{"n_head": 9, "head_dim": 64, "d_mlp": 2304, "norm_eps": 1e-05, "qk_norm": false, "parallel_block": false, "init": "uniform", "lr": 0.00103, "beta1": 0.9, "schedule": "wsd", "steps": 8240, "dataset": "wikipedia_en"}
Each number is 128 + 24 x the weight over its row's rms, rounded and kept within 0 to 255. Layers, rows and columns count from 0. Numbers have three digits each. The size before them is the row's rms in percent of the matrix's.

# layer 4 MLP down (transposed), 2304x576, rms 0.0569, rows 2008-2052, columns 360-431
093:159123098146205136136111129125155088179124118117143160083118085114110120156136130117096151131082084117155104144116125121190099124158134127119082150133144132163114129170105110191105170095123166127135121084139167100131
094:149156152133143155159163128116122152111080174155140159154121131159171117127154164167132104126118145121113126119135195143147099123173107098133138139156141112136122100085127144132141080149140144165145173114158185094154
101:104107114160090148107139100117072126146155157173127126119121172109104112071144134179155135135085160154112105121117123103152127119048109127158125144160140109158106145089076100154143134139109120103134129180112180125127
099:118105168137145143121102126155147162124121142081145125134110079112135153096170141149131160158123166105115131104130093146115102164102117096152205142129124171104129161110148107159164141135140173135137119151121135119164
099:142111106150135144089105096098124130106158146136089158133107103142094118112161105133156122116109191092130093169139118138081200110172136137141114107133098147139123138104155139122120184105155105121144141103122076111125
099:144155134125123152106166148141109125153110124120108126166119076136115148132114119094161136106149118182146076129161136119131130148125167121103139178113141117103186117173142160174112124137080113126098150084127120101153
101:136121078168126177146163143146150140118092127124155158090116136158133112197148150158136085115102123094108140101116103128146121133133142161140119102130106123146122140106149120129145146087124153109156103146138153123112
101:142135136112094172144120148085138111098156134130114150185145140095095115114125131155106119180091135126117113099079140146105117088091128139125126086112105137142119130099134153148176148126127129178096094139160147140124
105:117110123139138156152152125134112151098119145168123116115138126118158147087140152149132148134098119101116143122137167137137152121168131124153117122164159143131071125122108106174153127129116092122146139157142117165114
100:135166143148186164113129130143102144126120134131085121149114105187144164111164113150114193128156128163139116140142111127138138118160106142120141142118177130135175148149142147094131093132133118135111153120071131097117
083:119129159107149158102101104152111107152088106139121149077145091144102101126110142125149112133138111105118172192121150124109134117149176165127158171119144116135156109154097136099091144091145115169133145157088127117147
097:132145108131180099148130162105135164084139079135114109162128101152128145149115129113115083142097117082107118152112139144143152105150145158104130127155137123125130104151188116153134114110107132128159153124135126105120
098:123088083114102130071136166127147138115130190116116162176125106105124131080101149129101069098116139124129125106138124089135130129101127114120156127154132163111097150119146170085145140160086134163116110120119128148128
103:140109121112096104116152151152140060174144128136108088091134121191095097161084090123119117183147102146143118124093160112147164131121153142128114121110186152161161158134133144112144093161110156133140096162110146088128
087:125147077154133155115139126116181158136100129082105131167103140120144149139079104112095099142146083126069105141129151115102123133123132121103043154104099133154147124155115154140141120121163128121121129147163107182076
102:113133108163128103135117105100102151167112144123088093092151088146108120130102125109155151160151129126097134130117123106152175135120148156086087143155135085150153122137113162144123125151150126127156080104115187136100
106:155151151122119163120126119168097139145119123138081105108100121105101141144096125125101141153121147135103141159107105134110126069150131136091143121102086100095110155143124130132116159144095110127096123122131111178124
104:131140147111110142146149110157163149161091114130143117124087131143122111143143122126121136170077129120121106109148132132160138129105121129167186149137125115171148107136120158059144148137173169149133143133136153106137
089:137129150112119131131135102132148121135156166110159123108158127143152128156131126118107126127133113116147139121132118157127144135143149123142127144156102141109161117165152106144137183083078120157152161112144171119171
100:149128098125135122126130128117105102170145120126132123132143138095129136118116179137147114076163135118131162109062133161108157127152095126134116147136103149152119187121124102175167156112114143121127145066127152094137
095:132074124115158150150125118154097178141139139132081110161085163162111120165160112107167125150136110090121096143153104113093113128155137067133127114114102145103111107115177167137140133123134154095109098133130143145095
103:132120136131208122114175116123120166159130140115116153108107155162136102114127127164116127139115147145126179141083054172144123126094160126175160124125111149150070146148121123193140141116114103126088100103150133088129
101:143131143134129138153133113114141125166136124110142142119106124117172142132174130148145123103157099136139150157111114126114088125122086118144162098098125092067097126121105165108137180113159150108100160137151118131054
092:106101119135136136145144131108132114130173147157133114126127126173132101118150102151135156139114148153118149111117088086151128113145135131133107128148113109126167137154174134098180096145155168153163087093146141148102
103:089150115106138123132118151095139121147096073120098091151107139132147115126123136121130121114129133154161125141114166118131169105108114136151072090163133133100136117179123157106144200112130151143124141114091127113130
113:132111101129136131117154120099171157160123150138105154108136123170149132114165147088145148162134160121063115096128127122113115146147098110128162110120123100127140119144146122122151149128091139124087108120143163127144
093:139143103121164117098145155137150144105111184162140137158166150114171108136101142149140123100130112117109125144132167094107112116177121101159133113119106101148159105163128144126139083156133107140130161109168118162147
100:130139114144123154131171093131165146094144133146122133122116176129119140131118142119098112147107083135083158129108129136154144151097149151144233116125124129103116100143119116083154100125154153113171120160128123139119
100:154098070058153137138163130072111107113139154192098125132168190125104102129187128126196134135114126109133111137134131164081156128140113143124127129132135099138127126140139091120118132156171115152093156133090104137110
108:141109113135115141132140134142098155115120134122099107172126089134115154145125062136115197117107116119145130122141125104154105114132121122129167151119135088146126117171158109117099111104156156092146115142125136130118
087:138123123115081174160162134113146151108117122137148105125107096172135115119127100133090154144108151177118132147131099156112114123145159135079134123122143111104137177149089140137122150151079149137155122150094146113103
087:120148105118150141173097107152172131155143115127131158096137138096114097113136150091153123135102169126116086084122136150104125145153135133104162103103099079093127123141098162107129106146134186092142156105136099105130
098:129132092128124137158142169115123123126105136133103110113143115126126087097114126152124117080131166076149133154137117161164153113128144148104108119141149135139120151159106119129118139110111120124093093116183152061173
089:135148095155123139115107112132157129147127166116124204154120171173141136107089107110141133143137095139114129090147111137125116124117118168140140112129078128126116113114136175083105107127130110104115120113060097136046
096:057115122112084152098183103118121133102087129149117144186107107126140147105142159158094137121110092175125130155098138098122179091127147097119181121154144136142103125121125126138166115125118154145103130147112151101137
100:137116165141111157095103118120144085134131118172124092158163110143114134093129137112131101131134135146087140116139128155126162137114166115131078139147086124125144090141165139140145142149135148142168131115092139120142
088:138092158132122113121124108128083092067120136112185135128139126123139089164104107144118081145146124135153153150143106136149149145126121157158089103088090085126113125133150167170145144108146121089129135112137141085134
093:090089116136117142112154136109076143105162092121148103154142098134131154114106095127118144140100106094121088120105142120113123140108090106151118155112117130124142137181144106114126116121133136141146118105150108100138
091:105120140141142140152110124125114119120112133152116132150101113139173108122117079143125135108125133093109144164136089138137113149153075133077137162121169123112132120101106121106137074146125138157085115097163135149143
094:096107159139127095122176144081103130102088122176155164139125146079141171138123074108160170123126123092102140134111155161157139099151143159117093088135160130117129087157135120120108153140119114097082161141157164079160
107:172122175108148121093116110112182174152145129116134111078159122142135092098142152171092137154091131129130141156121143142115119104112174096156103108129110098114141061104161139120151081119145116140129093149141161107164
093:127151109122106138097176098184146095130119148121112148127121104177164120130142092132113191150141098130106135199126111169106177149148132106116116136165118112123118130174168166096085132128141111153118066119153138114154
134:118131153116130109128132118115108101119124110135123106128124145137128142107146126130150113137166123137149122105142122135093126105145113144127000148103114128155139131117126128137086190119128151138135123132139113136147
099:113150143155115129105130136099131109167157139150133122080138103162142160117157164128131169172093166136126141138146075127144183121161096164131141138122113165114110137092150114107100161107122156083111120145098128139141
092:075141164134131107121119127145122173115130127112097136129163143104120116140141125145104124144094137174155092124107170133166096134107116137110057154150136110118103133127136111129130144154180101127144133126137121156133
# layer 4 MLP up, 2304x576, rms 0.0448, rows 2009-2053, columns 360-431
101:098090139122151131119143124116145151177156122070111127103117142125065114132132117113123139113119136176129139163139117131130130119160185102145163161108122101160118131168152107124167175166121150107101133132105070152130
105:098142162078099064135123106149155124110161131115141081078158125167148121176138142128074186118077103144149153145153135099119144121151138129150137167087130163131128126122132141137138086116134133146115124114129124125082
090:112100098115158099100093150117134092130082163126167093155125143133117071134132136132129152103101178138148152123105131114100085130107129161154124116139143119093067119153113133167117157173122137116155102123133084136152
103:130153153129072100149124168142106142141175148114101105105117095113134118160141102142130116135109135119135093187079121157125112160126168155126127174134104141109139133142135159112157123140106161131147098130138128104138
099:128135125086165082146129120099151142099140141128150068112101166125095136105172119167130151096118085129142126128176155108161123126200072146164146106140117099103100125115159125126143181102141121113106090145138126151144
104:100126106125139126117099079122163103100116117107146131095079108092112129130104159146153142118176102095128131119135134128142119157094144153179117120103126123115115116141124125188133108138169130179123070145179108142110
101:133173122128184083133094078124090098145115141128136101164136156145136122145123146131128110140125108137135128117117113108091139111115089095161141106114109097136127122122124115152141154088125103141090112122104155101127
104:146144123105109118131088111108086129129101087130091119092101145148118121107092144139109145155113130136158119174117126127097135117116170158089139105123172152129104093094148121121133124144164118146108097130152095145115
097:108112137152081098147116128133135112122125123116129152101127166121112096148118177130145083092146165130134141113114184116139103094136175118113197128159125111123149095136114134151138152099126145126148116140176132157185
086:143137186128096100134176115124148183102140158116173127101097113145143159121153154155153113149138078129091117149171134111139121111097145134149160135149172144139121163109085089130097126123097130131113126147113120138183
097:134137151124152125096130110146107108112117159120103132147113159110134116106129150129125103132179136124158144149115104131102099137096074126173123157107086105104127134093096121131149170117159111131097139127127132160145
098:090109161124115138150139113109140150094112155113143120098085137204156140115082135144175130137098105136146054157099101099167131147104130127120131086136169120133104168110120128131131108107137144105149099195074126154118
104:101130159121131105128133149137113152149188127098123144099090127160124145113116108136125128139149121172146075100156129130109147173167098118126112111117170135115119143149091148122165145138115155139144126138130124090162
090:133141132125113095118112109148118147130123127125130116094153160185134109148134118152130127109169107137129132111110097123155122122111079134162122124134147111102167113131156129132129086117105088107150115152119146104145
103:156147126159102112135128110095112085081178080134115135129149137140076157157096163118105113126128145128167088132119139109120166160126082123133146115125155093163134137137126121092103115136127098131109128128136120146164
104:115126180115162098096101137125165108093130114159170113147132173119175139102144091137134143091145090142149130100118082086116101114103123119151104114092119137130109168141150170097114126091121149134146117145143078150152
101:115152096117134118126162117120113088113103097109123158143163142138140116157126155154147173127150132101121149162159107113150097118132121103129137103086113112095124125100112129107145126164137107151131164165103142124146
092:148132127118116107143171094088123111090118105145110130114115177132139128131188144121162157131147125147146127105140129104111126102115137082153144134099148163121138067100128120138154097140135122129085090144105126100110
102:127135141129150110120090121141117109123092138121119103159129176127112147128140097134118087128159092162190135128137096106136175165130106119147139152100139137105136118147136085111097172087133111118139106151131133106154
101:108111112099142080125112169093139139094124132093121134152143122097107079188094103122134123125124171135125115131146117122144137158130132169133117155144142160102109154112111136160143119137121090078106170108151118169125
099:153091122110128083148157127168193152155158119140142130127104133107185124122120153133116121150128132137111090132133102148124115095133141112093168102121134069129103114107118127144138121149142136124142102138152116143098
097:109119159102119156116133130139069090112142118125126124152118123113123121118148105180136193139158122114127167097141176129104143084118102136117128105114172117141147077140112106109144161156141132124180106127096116119158
095:133068137098121111140085145174113130128190139116143176121104113149127119131139119157126134127186124144100118119106064146089097113152125138164153090101159185140148115111097103103172128097137085139121124116109147145122
102:114097112122113127091148147147127124125141090089129100089105142174139113148156178166150125064137183137115125126098102102107130107106124121121131132119142141125134104155152140134155159172146110116135155093092153140168
106:149142109121143160097150150058125067130119086157105130111193149117173106111138118147117137092129137127102127115131076100091139121107099122132166127178118100102133160109129097116136133129139140133097120124065175134141
094:126102125142167101133111143157133137142116178128144107124090121111136147115115096163105128100167102098087124161099146129099126124140118108149132119121130116114142111140124118187156125130117139169128147146118158147161
102:117118146104118102144160161167117082134111096102115069155115103155139147152159157115113162149116137154098106141116117158130134114100169170185148100125130089147115148131130122126127137121152088090122153144141166109114
103:151159176175164154096161090086145145150153122124143132142157124147110144108118116150136115125108127094160119105144169084121091111153142121163132088121164131118083110135131137134136135173114108124122142122142098140122
104:119120130128094151115141150142143148131131092193106146142154169164119082121146155101135138118127103156148107151152136079128108133134132136151161140135099114086128120078143115190151087163157142162130105099061129126147
092:128123157125119133146139132100144108143150152141115136138131103113124136115114138156091129157124127102133172121114110131149119150128123145112126156147171133092133161159113127170144136119066121134166125136104110161132
091:129130118149114080112124141108097099082128119163164121154112147172133112127126121171099174173173089070132101126133095133119114098094149100124136145125149192150059118122111131111129147137112084134143098139143161079134
100:111137103098141114104121111084101106145101139123189123148109084123125139129124111137161154136117135094159146083154124137090042133160168136125118121155162103105093126125166115117123123129105176102100121134132142145115
094:113092146104122095105124089134091130147102122119116130150122108124114125145148114098150123136123126094159106111089162134077088121159132166133160125109152136137145099189127108162070159175091135116100152119143141146113
093:110154135115127134153124096166130121073090158093101152119110123107144118121113082174142099063122102123135107141124171127102124143143156133113130134146127141120158105107073151089114123145115105161063103143145080171095
099:141139120107127123115138080129097116108147127116178087098130146165120112109133095129096159117136128153123139117128142090128126131149105108171150100082169125145119183133121109144131125153151140176089127134125130183112
088:091124122169081102134156121110126096160143142138102128130085147129126120107145126148210136133123123101117117109136138176147148131136113121099128095169127139144115114120149130116144127145120159134102144122142116155162
098:128149127115121139133147124093146124172124142124121119081128199125100089147167172146130102160154091130143135105135154129099104117129146098132167127122164094141130169137104119103111129122128116113174079107106142121146
094:117105121134121166106090104131108141130144121123110134128074137139117134149134092105150130102102106119148108131133106157137151106138139128115137090071163130145132117129117128154135144095163149110142134163097105121108
100:117129138157155112144145119083144116144118145124089119105122131159144116120108120132155194175166132140102098148158146100166122086134126137199124089092156102116149130121167105143120134108123140111131103140168129097105
104:131134098146111153146114163113154142145160135093139123136157109157135090128076126135195125182098076093155142106135140157115094164170123111156129108124146124111138104115116092120136135121136108093139117111137140141125
097:106139163096092091165124128080169103112164105125109162104134119109159135139136126134152115131139110101112112120126116102117105120137126146118157162151135153083148110130103121104070143116132130121152096165079110133098
115:156095197101121075122159120105130127128134107105140122120163129146095129152137103148159132140139100136120113166112134101105129096140128170130129114127173127097129103120103120150119156139106146114124122158157139152168
101:158093116109149146100141104158090131139094093109158123153136132094148118082107144112152173129143145126153088138106090152096139141168154190149154151132116113125164130092137127143103154160069118146111094141072142114113
099:151124139120095143143108067096071178087137119109101110134111104140095138138130101140164139100149138134123147169108135080141141132124069179160110122107087126125156101144152120143083147151146174121138121122132127086086
099:127115095110101158084100104100137130138124146089125123104104117125120121087159143137142155088163136102149104128111120161084164123185111129110135132170112090134142164192112131150172154117130137135124074136142088151133